Weights of a small GPT-style language model, trained from scratch on English Wikipedia: biases, 622M tokens.
Each number is 200 + 40 x the weight over the matrix's rms, rounded and kept within 0 to 999. Layers, rows and columns count from 0.

# v: layer 7 attention value, 256x256, rms 0.104, rows 69-121, columns 128-191
# o: layer 7 attention output (transposed), 256x256, rms 0.0922, rows 69-120, columns 128-191
v69,221,210,182,186,192,194,187,194,183,200,188,160,287,262,213,252,222,245,168,187,215,187,231,221,178,215,158,167,188,152,230,230,249,207,195,250,214,182,259,214,249,216,265,264,191,191,252,272,208,136,157,254,273,209,180,184,183,282,239,155,216,197,178,206
o69,185,218,262,155,253,232,211,217,202,226,212,232,145,177,192,167,190,182,252,213,195,271,201,171,240,217,232,176,229,155,281,214,214,210,257,181,178,209,124,126,157,168,173,168,206,246,206,133,194,252,220,141,219,204,211,237,214,145,163,203,190,160,166,251
v70,215,139,224,153,116,205,246,272,216,160,257,206,182,201,176,258,237,207,256,178,217,262,172,257,186,180,242,250,183,119,203,188,184,190,285,103,190,169,200,134,171,253,144,217,215,155,211,253,166,201,173,251,174,211,142,170,300,183,202,197,142,182,183,272
o70,95,220,249,179,247,202,200,123,247,164,135,273,190,170,183,168,127,176,190,278,141,125,166,181,253,191,145,238,166,327,240,193,248,182,108,288,224,243,149,318,227,181,229,163,156,199,173,252,258,174,257,168,140,238,270,258,111,169,118,224,187,220,143,188
v71,227,311,188,182,234,200,223,272,196,210,165,199,236,280,237,191,197,213,221,190,215,160,289,239,81,197,231,163,166,224,210,255,167,215,188,219,189,236,261,172,202,217,240,278,242,186,203,210,228,156,173,162,207,201,158,194,205,267,206,228,163,142,233,209
o71,226,173,208,205,223,154,200,169,209,219,155,237,189,64,228,239,253,156,234,140,246,294,219,133,268,223,232,197,207,113,249,206,186,131,220,208,230,220,190,156,213,201,207,159,185,242,258,141,133,189,148,257,239,240,246,167,197,206,186,178,256,249,262,232
v72,230,175,223,108,127,209,122,265,120,200,240,126,215,265,268,262,161,229,297,181,186,208,305,318,125,191,171,137,130,219,210,319,203,217,175,151,206,253,176,228,196,150,223,107,114,114,229,280,197,119,177,265,125,178,150,279,179,279,224,216,115,191,245,184
o72,162,212,220,246,209,154,229,111,353,214,224,243,179,170,211,193,225,129,175,167,246,226,113,71,214,281,123,315,215,176,189,107,182,175,187,260,167,219,235,148,267,224,206,214,194,191,129,210,239,165,112,279,170,223,271,154,161,99,174,230,293,167,150,192
v73,214,99,195,179,169,187,243,201,221,198,231,193,236,226,193,196,191,354,133,169,212,196,209,184,221,235,262,257,225,175,164,158,183,186,287,144,240,68,251,200,236,208,118,317,258,219,265,266,195,151,158,239,208,237,129,200,312,224,206,76,217,139,219,169
o73,233,293,229,118,188,222,178,184,184,140,119,207,201,225,173,191,134,46,263,281,134,239,173,170,241,196,239,214,105,178,217,277,215,221,181,246,119,213,200,228,165,144,216,103,217,220,161,214,177,248,203,78,232,275,261,279,165,192,141,362,134,282,204,285
v74,268,181,219,211,110,202,231,141,213,164,240,202,212,257,176,216,124,258,200,175,245,181,221,264,179,212,191,224,174,153,184,140,196,192,270,198,236,112,214,212,203,238,224,191,216,178,154,254,225,127,133,240,197,152,137,190,235,210,190,222,166,149,228,176
o74,175,265,249,129,181,216,176,232,191,154,204,196,213,126,186,166,231,134,256,226,177,223,168,192,128,274,225,136,146,297,239,263,225,217,206,242,111,309,156,205,237,156,229,240,211,204,127,193,233,262,266,145,199,203,227,264,160,176,128,202,198,256,164,225
v75,304,129,203,239,135,183,272,204,203,162,227,246,224,187,183,210,161,99,192,207,192,275,118,260,183,217,128,225,242,187,174,141,293,192,263,265,148,145,304,198,208,199,275,190,162,249,251,268,175,162,231,217,216,165,207,229,231,156,139,179,199,179,238,199
o75,85,188,225,197,193,247,204,143,191,191,196,166,175,167,246,151,155,261,166,193,118,82,205,241,202,199,160,226,241,341,189,223,183,221,150,182,214,225,70,259,156,178,221,223,161,177,191,245,242,155,251,137,109,186,128,254,143,166,149,243,202,139,120,166
v76,179,291,222,270,122,204,263,93,237,205,170,305,270,180,187,187,195,165,186,223,198,169,108,210,207,192,114,135,204,223,192,226,233,207,202,222,266,252,199,262,258,206,308,171,193,217,159,157,183,236,135,206,219,142,261,148,93,128,177,289,197,269,256,208
o76,160,220,223,217,194,243,154,292,152,220,245,94,210,251,228,196,260,289,163,161,202,183,259,298,172,194,229,136,246,297,174,189,171,242,248,208,112,215,180,161,184,217,167,195,253,199,152,207,220,211,229,216,141,116,104,211,230,257,249,89,195,126,150,121
v77,137,263,178,220,279,199,143,216,173,234,225,154,187,189,266,183,215,264,177,185,176,174,276,283,174,170,210,185,150,214,231,338,168,198,130,264,195,256,173,268,201,189,191,221,175,117,181,262,216,171,203,235,152,209,125,222,123,238,239,237,213,205,156,179
o77,273,196,233,235,240,184,217,200,234,228,204,304,189,214,202,207,241,136,251,179,268,289,141,81,201,232,195,200,221,55,247,137,174,199,251,152,247,183,205,141,208,187,183,165,215,242,224,156,212,246,108,216,296,222,264,170,225,161,208,153,200,225,216,266
v78,156,197,205,184,232,185,174,184,188,215,167,178,261,195,237,137,194,173,174,218,169,184,284,185,222,181,231,151,209,212,174,228,128,219,118,283,131,224,213,255,235,180,222,202,197,199,290,184,192,183,199,176,168,192,244,239,154,205,240,213,248,224,217,148
o78,291,177,144,207,181,167,168,230,235,233,209,239,236,202,180,221,195,233,209,113,217,135,165,186,220,196,216,197,259,115,231,188,168,195,258,186,246,89,230,88,132,254,175,201,179,233,232,171,181,186,153,260,256,190,147,133,229,209,237,173,223,140,301,191
v79,127,254,195,293,198,192,109,121,203,236,227,204,206,209,241,200,202,285,217,236,131,218,117,285,255,114,201,206,181,165,172,330,154,196,155,214,208,169,146,269,185,200,207,246,149,159,262,183,212,238,316,281,211,195,282,272,158,201,156,287,159,272,197,130
o79,236,202,191,240,277,240,227,316,201,233,201,176,188,194,236,255,290,191,138,157,258,207,225,153,213,203,177,267,201,143,164,150,181,185,170,169,189,265,249,197,183,137,202,151,310,212,186,211,301,157,71,188,229,157,164,98,213,222,246,151,221,139,238,234
v80,221,184,224,245,103,205,255,141,212,216,224,229,177,170,185,263,255,156,202,214,184,180,149,229,213,228,129,215,201,210,184,220,290,192,190,166,270,183,175,192,221,164,235,146,131,218,200,181,193,280,191,305,259,194,291,145,151,195,194,196,168,269,252,209
o80,146,242,175,202,195,278,197,254,116,208,268,111,180,320,230,208,178,285,161,292,166,255,232,236,180,194,202,194,200,283,165,192,231,205,158,191,122,279,202,162,230,202,169,252,239,187,103,234,230,214,201,157,139,164,105,210,211,179,189,227,235,102,122,149
v81,189,136,199,215,149,194,242,186,177,199,219,279,149,177,156,218,193,141,280,234,175,259,137,175,186,171,200,207,207,205,185,241,199,196,240,96,174,221,170,170,146,216,202,203,217,197,186,112,181,237,273,167,197,187,279,241,276,138,146,284,164,236,221,202
o81,173,188,155,224,191,201,192,179,226,172,158,141,210,167,218,202,217,265,117,211,160,83,239,264,199,174,158,255,182,317,100,166,202,152,88,250,239,216,234,286,224,183,210,217,233,148,206,272,240,144,176,265,124,171,169,165,164,252,221,181,226,175,198,147
v82,192,194,255,288,187,207,167,219,225,196,226,258,125,153,174,235,227,186,226,174,196,239,160,214,206,188,159,197,141,201,215,210,267,201,242,161,231,213,208,157,190,184,195,180,168,200,173,232,230,270,228,258,216,188,232,176,267,185,183,184,171,206,192,241
o82,107,142,190,222,200,238,209,144,164,213,216,162,218,186,234,208,178,251,148,276,187,212,215,187,199,195,187,224,205,306,157,209,180,196,67,179,236,220,169,289,185,183,244,205,221,143,148,227,183,183,197,170,131,213,163,244,113,174,188,219,191,220,182,139
v83,112,258,280,268,193,207,250,170,264,212,188,189,164,81,185,198,259,117,204,191,195,214,161,232,218,186,161,150,149,238,199,252,194,181,194,206,200,269,246,144,222,180,210,87,208,194,151,170,254,331,250,244,222,180,311,135,187,197,273,279,200,325,203,260
o83,175,186,170,272,221,236,139,226,113,244,280,161,200,300,206,234,183,350,168,274,238,166,159,185,186,171,175,149,256,248,210,169,208,200,111,175,223,204,152,173,157,258,181,264,225,224,140,197,179,193,183,244,194,170,70,195,159,170,209,70,254,108,239,108
v84,236,236,115,133,313,205,224,246,142,194,206,172,145,203,242,205,200,195,214,197,215,192,245,217,175,197,215,255,190,237,261,222,220,202,165,246,93,287,171,185,183,151,112,262,253,157,178,222,255,139,145,99,163,260,42,126,142,213,192,208,200,197,198,157
o84,256,199,225,239,218,123,265,179,264,204,112,275,132,194,208,191,234,192,260,186,239,243,220,142,193,189,206,205,204,131,244,152,213,167,215,158,356,175,201,202,243,217,204,171,151,236,295,192,162,213,198,274,221,200,329,161,266,223,270,139,187,219,180,196
v85,129,156,231,233,142,197,240,167,163,178,241,218,168,125,182,230,157,190,228,190,162,258,193,229,222,212,189,194,235,117,185,213,241,159,307,150,234,219,135,228,138,234,223,101,146,200,151,217,111,202,213,274,172,189,198,205,164,126,138,154,215,223,171,162
o85,140,183,192,216,231,249,155,216,226,191,151,214,243,241,217,176,158,213,140,223,166,122,124,200,150,231,173,204,197,348,212,165,170,219,93,239,210,195,224,242,229,186,215,268,212,163,131,235,309,205,187,194,154,182,166,269,187,159,209,229,146,173,169,211
v86,181,149,216,215,141,211,24,203,122,224,169,168,188,242,225,278,164,368,126,218,179,123,248,149,197,205,138,182,161,280,214,241,271,219,153,101,206,257,102,227,263,136,210,176,153,189,206,213,214,170,185,172,316,202,250,247,165,292,215,70,127,210,243,183
o86,226,250,185,183,191,200,287,210,273,239,277,138,173,250,218,203,269,105,202,191,240,408,239,138,229,216,197,249,169,93,91,133,169,195,279,194,99,224,259,148,217,192,201,164,267,164,162,194,174,234,90,168,143,163,214,175,261,174,215,266,233,219,192,234
v87,165,183,224,178,162,200,234,146,191,189,236,161,208,148,151,219,196,119,260,187,131,250,217,279,210,227,189,163,236,172,210,164,194,172,247,132,275,156,154,211,158,234,167,97,146,238,133,135,161,220,238,280,168,232,220,232,188,167,161,204,225,256,132,192
o87,184,184,173,209,236,231,178,266,196,228,227,163,198,248,204,198,162,302,138,255,244,131,131,162,166,223,164,206,198,242,217,191,198,241,118,238,156,260,231,193,212,185,229,292,192,156,165,220,295,165,206,203,203,152,153,223,185,174,226,206,191,98,203,201
v88,218,169,149,232,173,175,162,176,119,192,229,238,179,253,215,224,162,232,302,187,183,266,200,290,119,155,193,178,222,181,201,219,192,193,262,151,260,184,203,182,127,244,202,223,198,190,150,183,190,169,254,205,162,214,119,281,302,180,95,300,144,144,194,230
o88,143,179,226,202,228,201,239,180,286,206,110,140,155,64,240,178,261,177,126,155,242,130,195,176,211,246,156,237,140,273,163,204,197,158,147,251,214,324,232,294,253,137,249,190,231,122,260,238,261,137,134,224,154,172,274,182,157,223,205,171,217,232,142,218
v89,161,250,125,189,222,187,154,154,111,197,152,321,147,215,189,180,136,180,262,220,185,264,194,88,176,162,237,178,273,187,230,149,195,187,237,181,234,276,112,164,129,221,264,175,252,208,108,141,212,141,223,109,187,221,164,240,197,127,88,263,202,136,183,229
o89,215,105,205,226,224,175,218,199,303,216,117,148,231,78,212,169,276,233,129,94,214,104,258,260,190,200,222,161,183,249,183,206,208,148,209,231,284,198,276,303,264,202,230,225,222,134,320,230,201,171,155,285,158,106,214,181,216,300,285,146,202,272,187,185
v90,213,191,217,237,176,214,269,266,224,196,184,288,161,214,205,242,258,196,231,209,226,165,161,184,226,150,187,265,168,159,223,239,250,192,201,190,164,307,106,203,183,267,229,190,177,192,211,238,121,156,138,218,221,160,284,89,124,117,212,199,201,166,193,188
o90,72,166,213,231,228,198,148,113,222,199,149,261,243,183,204,185,171,153,125,194,145,163,230,244,227,156,208,175,244,276,217,140,233,220,267,231,276,169,190,242,212,198,209,178,176,185,195,204,219,237,282,194,103,218,197,275,218,183,190,191,148,230,117,154
v91,171,126,216,231,186,194,221,143,216,207,189,218,172,193,186,154,198,192,227,230,202,180,162,135,219,234,210,207,223,236,218,157,217,200,196,97,218,158,127,134,196,190,126,132,226,260,181,109,240,253,206,151,200,236,227,183,227,172,183,229,160,226,240,198
o91,225,239,168,181,141,212,185,235,178,177,237,109,177,266,233,232,230,219,172,244,183,207,238,258,184,183,215,203,140,225,89,209,227,150,146,232,156,245,271,229,224,197,192,260,234,156,172,255,176,202,222,204,182,164,197,183,225,266,232,201,225,205,193,157
v92,219,187,173,137,166,214,220,204,216,206,278,187,209,195,218,240,201,168,271,223,186,237,197,296,174,159,182,160,142,221,229,335,157,216,265,179,202,225,212,172,173,188,154,249,254,155,196,112,183,281,184,166,161,185,194,209,237,231,148,333,138,238,237,249
o92,106,240,224,229,228,187,294,208,233,234,84,120,143,176,206,227,209,322,159,248,238,99,239,183,241,184,173,230,179,235,216,164,180,156,170,295,196,283,140,235,165,216,187,129,160,153,193,248,258,109,164,249,143,199,233,183,193,203,212,127,279,105,161,152
v93,270,194,174,235,151,192,144,219,130,200,202,234,176,236,231,264,155,200,228,195,170,187,212,204,121,205,151,205,166,203,211,243,282,205,224,165,232,253,193,216,204,169,307,154,119,185,194,282,223,108,175,211,234,201,152,270,137,202,135,185,172,179,268,162
o93,133,136,240,219,250,239,265,129,278,218,192,193,194,110,256,170,251,185,148,157,174,228,232,128,226,236,163,258,217,247,156,135,195,163,180,217,226,249,185,247,240,159,231,233,212,128,216,219,211,200,126,236,83,150,205,213,163,175,180,241,242,205,98,205
v94,206,233,204,240,265,200,243,236,253,199,236,185,233,180,246,117,255,169,212,208,210,242,212,269,203,170,218,200,189,172,190,239,160,195,211,299,138,90,325,192,200,240,179,319,197,199,260,255,140,207,277,214,163,164,175,213,235,179,244,216,237,212,201,220
o94,215,182,200,224,209,207,146,140,127,171,159,275,210,151,214,230,154,179,264,204,173,127,171,204,203,181,162,230,237,172,235,226,178,171,163,153,297,162,129,200,129,189,190,137,174,266,220,156,204,201,218,191,249,293,205,176,161,179,171,216,202,182,205,232
v95,263,149,175,197,125,201,222,208,196,167,266,256,126,211,161,269,185,198,260,210,224,270,163,229,186,192,216,264,200,171,177,203,207,193,279,141,227,169,197,171,147,234,191,229,235,178,160,205,192,219,198,195,196,216,209,208,288,161,143,231,169,174,194,279
o95,105,185,210,192,222,221,243,139,210,179,108,195,215,124,177,159,183,216,147,232,128,108,221,240,220,181,163,228,161,352,205,217,227,185,143,262,237,264,173,348,244,159,227,178,201,151,219,249,262,154,200,202,101,211,250,233,138,197,158,214,183,239,147,185
v96,233,224,169,183,184,193,254,200,150,166,171,217,172,234,201,237,149,155,233,183,177,191,200,163,115,245,194,190,261,194,252,144,264,199,276,168,221,272,163,175,167,205,225,186,163,214,133,184,197,113,100,151,216,218,118,176,180,176,121,149,181,133,239,163
o96,146,156,209,199,195,171,234,176,248,199,145,169,191,147,240,176,219,206,174,162,202,213,244,218,199,208,203,182,173,292,160,190,210,158,171,227,211,231,234,245,278,183,231,234,196,135,242,242,171,183,227,236,110,180,234,247,230,231,230,230,205,232,114,181
v97,43,141,237,206,208,196,233,151,194,212,234,195,225,152,191,188,210,236,167,219,186,252,221,176,249,142,262,167,206,176,201,239,150,175,203,125,92,209,226,155,217,238,140,223,247,200,210,160,195,241,309,201,212,226,298,229,274,206,266,262,202,251,124,198
o97,285,252,184,198,265,195,160,234,251,190,202,236,194,270,174,197,216,202,215,219,216,137,116,166,232,176,188,240,160,156,180,119,240,191,157,235,232,162,187,229,139,178,202,192,261,273,236,204,221,191,160,207,295,198,173,162,148,197,173,126,206,208,284,252
v98,116,143,213,245,201,189,257,184,211,206,258,181,208,111,231,217,191,197,159,233,141,248,225,248,222,179,164,172,183,207,226,289,288,187,284,219,151,221,222,198,176,214,234,244,163,208,203,224,131,239,252,230,203,203,269,200,231,204,165,146,180,283,240,161
o98,187,212,181,258,256,234,201,213,232,245,87,194,153,274,282,222,192,264,161,249,186,144,151,145,239,170,158,255,230,211,199,139,144,182,98,200,242,207,116,202,125,179,223,170,219,189,205,214,256,175,123,153,180,209,117,227,177,134,209,203,189,130,176,222
v99,257,211,182,213,179,202,190,244,153,170,202,236,176,225,203,240,184,254,210,176,207,228,177,255,149,199,190,212,176,180,217,221,248,209,265,178,226,219,211,181,180,182,227,236,186,192,160,271,200,190,186,211,179,230,138,195,276,202,133,200,158,173,182,247
o99,89,154,245,231,246,189,257,123,244,190,153,233,193,111,228,182,217,185,208,184,216,205,239,141,232,213,187,239,185,294,201,161,195,194,153,185,243,254,164,311,247,176,234,163,188,154,223,234,201,152,170,190,132,228,273,233,150,185,175,201,171,255,157,180
v100,190,229,154,268,245,205,136,224,131,181,188,215,117,273,199,172,161,160,293,214,218,216,216,174,172,148,268,284,187,220,173,192,167,204,141,258,108,278,202,170,128,191,187,167,165,158,152,195,229,149,297,167,115,215,160,264,192,141,163,346,208,125,132,215
o100,227,143,186,219,177,150,203,122,266,181,195,265,226,38,176,154,274,166,185,84,225,120,180,226,175,252,157,227,229,200,202,159,195,163,219,168,325,200,248,336,248,178,248,277,200,187,309,183,240,143,160,308,242,172,246,104,166,226,183,93,200,282,271,199
v101,163,198,188,157,244,210,73,247,103,242,220,112,148,215,266,198,185,302,213,196,167,136,262,235,202,168,229,203,133,264,200,292,173,200,129,217,202,286,90,263,202,150,148,119,165,116,158,256,228,139,186,182,155,230,161,242,117,221,232,192,199,203,175,166
o101,266,206,209,247,245,162,245,161,299,228,208,289,188,209,182,211,242,114,220,176,275,277,169,94,187,235,177,244,192,7,206,116,188,184,262,201,222,184,285,137,234,215,201,218,204,193,221,167,217,249,100,246,252,191,278,150,259,162,234,214,220,216,219,244
v102,232,127,190,151,199,183,211,189,232,146,195,206,204,173,151,162,181,82,200,219,233,259,196,181,239,203,278,251,253,160,157,91,118,195,194,180,127,90,248,148,138,205,146,152,248,225,197,127,161,245,272,170,137,236,202,251,304,137,201,302,224,183,113,300
o102,216,203,181,173,178,202,224,170,185,171,216,229,226,168,138,162,162,279,219,182,132,24,141,262,191,192,179,190,183,252,210,235,222,209,214,259,233,189,172,320,203,214,206,274,158,211,250,240,273,128,259,187,231,178,210,175,141,217,136,136,185,211,265,201
v103,211,153,230,200,171,202,292,170,260,170,201,224,217,134,176,237,270,111,187,209,211,203,208,230,242,196,151,204,208,193,228,189,253,189,181,120,182,175,200,178,182,174,236,182,154,220,224,125,143,261,208,273,234,192,285,153,204,214,225,213,156,268,212,222
o103,132,248,168,190,188,253,199,241,134,207,240,130,168,298,210,196,135,321,175,305,151,218,170,241,171,187,177,195,222,297,165,190,215,217,170,234,167,226,124,184,187,221,173,233,185,198,128,248,258,169,290,159,127,196,100,214,188,146,174,176,243,90,138,155
v104,214,190,237,210,238,208,241,242,154,191,188,270,92,187,190,210,225,212,182,193,189,147,235,175,226,201,214,285,173,210,150,160,236,187,170,180,192,270,151,248,186,122,245,129,151,200,176,244,172,173,219,244,147,220,195,121,193,164,191,126,246,222,151,174
o104,191,157,149,250,161,219,152,124,203,198,214,261,246,240,195,191,182,153,184,204,169,256,133,150,184,212,185,219,241,228,207,146,190,255,176,140,307,152,242,219,258,208,239,276,168,225,170,184,222,228,168,197,241,193,171,204,129,149,169,238,144,237,290,205
v105,161,252,229,304,206,197,139,162,302,244,220,257,195,176,199,170,249,225,108,194,222,151,139,130,269,210,182,207,168,205,159,229,184,198,146,282,286,187,237,210,253,166,236,263,211,182,243,205,265,291,220,241,293,125,311,167,195,208,255,203,242,245,221,201
o105,246,225,200,158,175,257,160,273,61,209,265,169,236,268,199,240,202,186,232,266,166,312,251,264,174,173,268,148,215,139,181,268,186,224,237,108,105,144,159,148,153,190,148,148,259,243,123,145,131,285,210,105,251,224,122,200,207,239,165,205,190,180,258,200
v106,166,300,190,187,307,204,96,221,177,259,110,226,191,228,215,133,181,282,129,172,240,119,256,112,174,247,237,136,171,235,234,201,139,222,155,289,276,269,228,167,226,150,175,237,262,207,130,188,298,210,222,128,210,197,133,191,208,252,227,185,279,169,172,203
o106,298,153,188,210,160,153,206,228,167,218,245,164,210,166,184,239,239,138,264,184,303,357,225,159,188,217,281,142,166,60,209,253,160,198,264,114,177,162,241,151,184,223,204,185,211,199,249,130,68,247,157,236,351,226,251,191,256,259,232,169,164,292,309,231
v107,97,212,267,230,294,186,154,188,181,212,101,200,302,170,213,128,151,243,137,208,136,216,264,165,191,225,250,79,236,225,275,108,191,193,244,67,177,158,170,145,251,155,190,123,230,283,219,146,215,233,255,239,248,258,206,272,254,254,188,79,164,234,171,173
o107,269,175,150,209,204,218,200,278,189,226,266,101,215,219,228,276,227,226,171,182,239,298,178,99,257,230,214,266,170,149,80,184,155,140,81,218,148,202,278,215,126,207,254,226,246,179,204,236,134,139,121,191,232,168,144,175,175,213,242,265,210,208,335,189
v108,165,199,200,190,228,205,321,192,203,166,211,181,204,157,238,159,220,111,273,206,176,257,183,310,193,126,201,187,202,190,236,221,265,178,248,191,120,178,208,188,119,233,182,203,164,203,200,192,130,167,234,218,161,216,174,166,158,138,156,252,177,253,210,199
o108,159,184,197,280,240,201,189,148,187,186,157,252,184,158,252,193,191,283,201,207,192,68,185,204,186,207,136,233,258,278,227,150,201,182,114,237,324,235,148,245,194,197,216,233,146,187,216,219,292,166,266,235,129,202,164,189,185,160,211,166,234,120,91,184
v109,208,196,212,196,268,187,158,245,196,209,184,207,208,210,190,142,202,213,161,194,201,190,203,182,234,210,256,227,236,190,151,108,134,184,125,236,225,72,252,245,252,195,186,240,180,216,263,248,211,147,269,261,179,205,195,278,241,191,227,166,236,155,165,163
o109,295,177,185,172,181,214,159,174,165,160,255,260,223,171,170,225,186,104,246,195,172,252,120,179,186,197,192,223,188,96,211,282,203,241,222,143,175,147,240,150,191,176,203,184,215,258,212,179,185,234,169,132,333,230,210,157,162,204,168,290,172,262,282,265
v110,218,92,181,128,129,188,237,153,147,161,239,193,191,194,147,218,140,127,262,222,191,269,221,198,177,198,217,245,266,190,148,149,183,184,261,108,161,136,206,196,149,220,148,140,244,208,217,136,125,184,208,136,137,239,167,277,264,168,137,206,153,182,205,208
o110,209,236,168,175,150,186,239,207,276,187,155,164,197,206,178,145,199,237,154,150,160,71,142,242,210,215,161,224,168,305,181,199,198,232,173,293,181,242,217,282,231,200,214,245,187,164,204,273,300,128,213,218,156,151,218,183,163,202,177,213,203,194,182,217
v111,246,273,161,195,238,217,246,221,152,214,207,150,190,258,188,220,248,209,223,193,238,172,226,184,211,212,191,248,205,202,226,187,213,199,139,284,181,191,278,205,248,224,212,327,212,238,168,219,192,176,200,188,211,205,200,140,143,227,202,149,250,184,175,195
o111,213,136,157,199,180,202,162,182,130,170,169,229,179,109,210,209,184,203,234,237,197,242,259,243,192,176,226,158,215,213,250,272,236,177,242,107,288,205,198,134,158,223,199,196,160,225,261,123,153,232,202,257,223,229,206,206,266,188,227,239,201,189,227,192
v112,285,146,176,109,105,200,289,196,147,187,266,139,183,215,182,270,176,169,204,177,189,184,251,278,189,285,201,243,221,191,149,180,191,189,195,258,227,200,200,302,193,181,197,95,176,146,176,272,102,154,110,233,94,191,139,161,152,193,199,107,239,176,233,126
o112,182,243,206,186,192,192,180,203,293,169,152,305,216,248,144,162,122,134,212,207,160,154,97,180,173,253,176,186,195,224,302,192,204,274,233,215,188,147,221,95,285,233,194,247,127,243,111,190,284,216,215,201,223,252,243,255,186,111,159,296,136,180,171,224
v113,228,190,229,190,109,201,282,197,222,184,205,239,244,209,189,230,208,148,224,213,163,205,166,234,220,162,118,165,231,153,217,204,273,198,238,173,227,184,156,241,206,300,257,176,132,265,218,169,122,164,123,260,243,126,313,183,109,163,174,151,186,211,273,159
o113,95,171,193,185,228,254,165,210,194,209,172,135,227,175,230,207,142,255,102,201,147,123,252,255,179,175,191,187,231,307,174,220,201,217,182,265,160,201,165,167,164,195,209,211,187,145,156,228,243,186,266,171,58,187,104,274,235,184,245,287,240,109,80,149
v114,203,193,147,225,316,178,145,249,168,197,166,331,118,217,225,153,142,191,223,212,188,216,175,114,149,184,238,247,229,250,262,140,199,208,196,164,116,255,161,125,158,184,199,191,204,211,205,203,237,98,207,103,199,227,118,245,219,136,147,263,204,117,224,209
o114,225,151,211,210,210,171,246,103,264,212,146,196,181,91,237,178,269,166,158,109,187,168,253,206,227,166,189,225,177,171,116,170,201,108,203,208,331,179,231,332,229,166,239,213,204,160,356,240,145,200,186,237,177,146,258,155,193,281,235,173,203,290,193,183
v115,203,248,185,156,282,181,145,179,160,205,166,184,173,169,200,116,94,196,138,193,181,158,216,152,202,284,248,220,241,286,214,98,188,186,185,198,242,187,121,204,195,145,117,83,238,226,120,182,296,181,164,164,157,235,70,218,155,188,195,165,249,151,199,156
o115,303,204,208,179,176,183,244,242,202,202,234,172,204,271,188,217,219,168,230,187,241,271,172,159,114,222,238,164,142,61,171,238,191,217,202,190,144,183,261,209,234,206,218,270,184,163,224,208,141,230,200,183,280,161,243,207,237,254,262,239,172,278,241,200
v116,143,184,246,263,219,192,167,188,222,211,175,209,162,158,122,163,181,163,185,231,207,160,220,101,290,253,267,253,186,198,164,155,106,192,154,146,193,186,196,124,210,146,107,124,287,203,179,76,224,284,252,203,188,202,270,219,218,182,242,232,243,207,163,188
o116,294,214,113,134,147,205,187,269,135,203,251,133,239,253,139,236,181,253,162,256,186,213,150,237,153,161,230,162,172,163,151,229,206,205,180,216,152,206,221,249,151,213,227,296,211,185,194,212,198,192,191,207,301,174,164,172,185,267,166,159,185,244,391,168
v117,150,209,202,210,181,207,198,141,227,204,187,198,259,187,209,209,242,167,159,195,193,207,241,211,121,204,170,117,184,172,219,252,225,203,227,201,215,236,261,205,172,172,356,246,182,192,276,184,158,209,250,218,255,160,301,206,224,316,178,218,141,241,228,177
o117,199,234,197,206,211,201,206,269,216,238,206,153,164,218,256,204,254,222,189,204,216,285,181,181,246,237,192,201,228,228,210,148,182,153,226,178,134,232,120,127,200,183,177,183,213,228,159,172,211,186,166,208,216,198,95,204,159,125,132,146,294,119,210,256
v118,264,163,174,185,176,206,213,149,164,187,257,144,142,163,182,248,182,110,216,212,202,152,287,225,200,215,137,239,166,262,198,242,246,200,176,225,160,238,155,230,163,137,180,81,184,158,150,186,186,166,168,168,143,172,188,167,141,204,210,260,200,204,219,182
o118,193,279,188,199,121,184,250,220,229,205,219,193,160,283,184,144,237,258,227,232,216,221,112,226,107,230,158,158,228,210,205,163,191,238,250,211,183,250,171,148,274,248,182,292,168,187,134,189,257,228,234,246,180,161,197,176,225,133,206,124,224,171,163,165
v119,184,218,210,172,240,193,196,188,229,194,169,205,200,157,146,190,153,156,160,194,215,194,212,147,243,269,243,208,217,201,173,124,114,194,185,195,190,180,216,180,248,168,162,144,275,219,204,114,233,273,196,187,191,195,246,227,199,223,238,209,249,216,184,203
o119,267,215,146,142,168,196,201,294,140,228,247,133,236,262,135,215,160,274,193,231,205,220,188,209,172,183,229,136,181,185,207,251,193,241,195,188,152,170,194,170,152,237,206,255,186,219,184,207,186,199,216,191,288,175,140,187,200,232,185,161,189,199,365,177
v120,128,189,236,241,213,224,92,242,253,239,204,164,207,183,224,191,227,313,123,189,200,186,210,234,235,168,237,179,123,216,138,322,133,208,135,244,206,197,223,223,274,182,170,215,192,134,266,289,232,250,262,226,209,170,258,249,225,276,285,183,195,233,182,217
o120,260,246,215,191,225,200,208,193,194,210,261,253,216,241,164,226,209,124,242,201,230,282,167,103,258,194,212,220,202,54,233,175,177,232,258,174,150,145,191,166,147,209,187,122,245,270,152,153,188,248,93,167,291,239,201,180,182,157,160,206,196,203,282,256
v121,247,199,244,219,236,191,225,222,299,180,163,264,235,177,223,213,251,163,93,190,247,186,131,188,145,261,170,193,182,206,257,211,282,222,204,246,221,235,283,130,251,140,257,258,227,176,260,238,230,288,166,211,268,199,166,84,318,232,251,217,193,230,202,256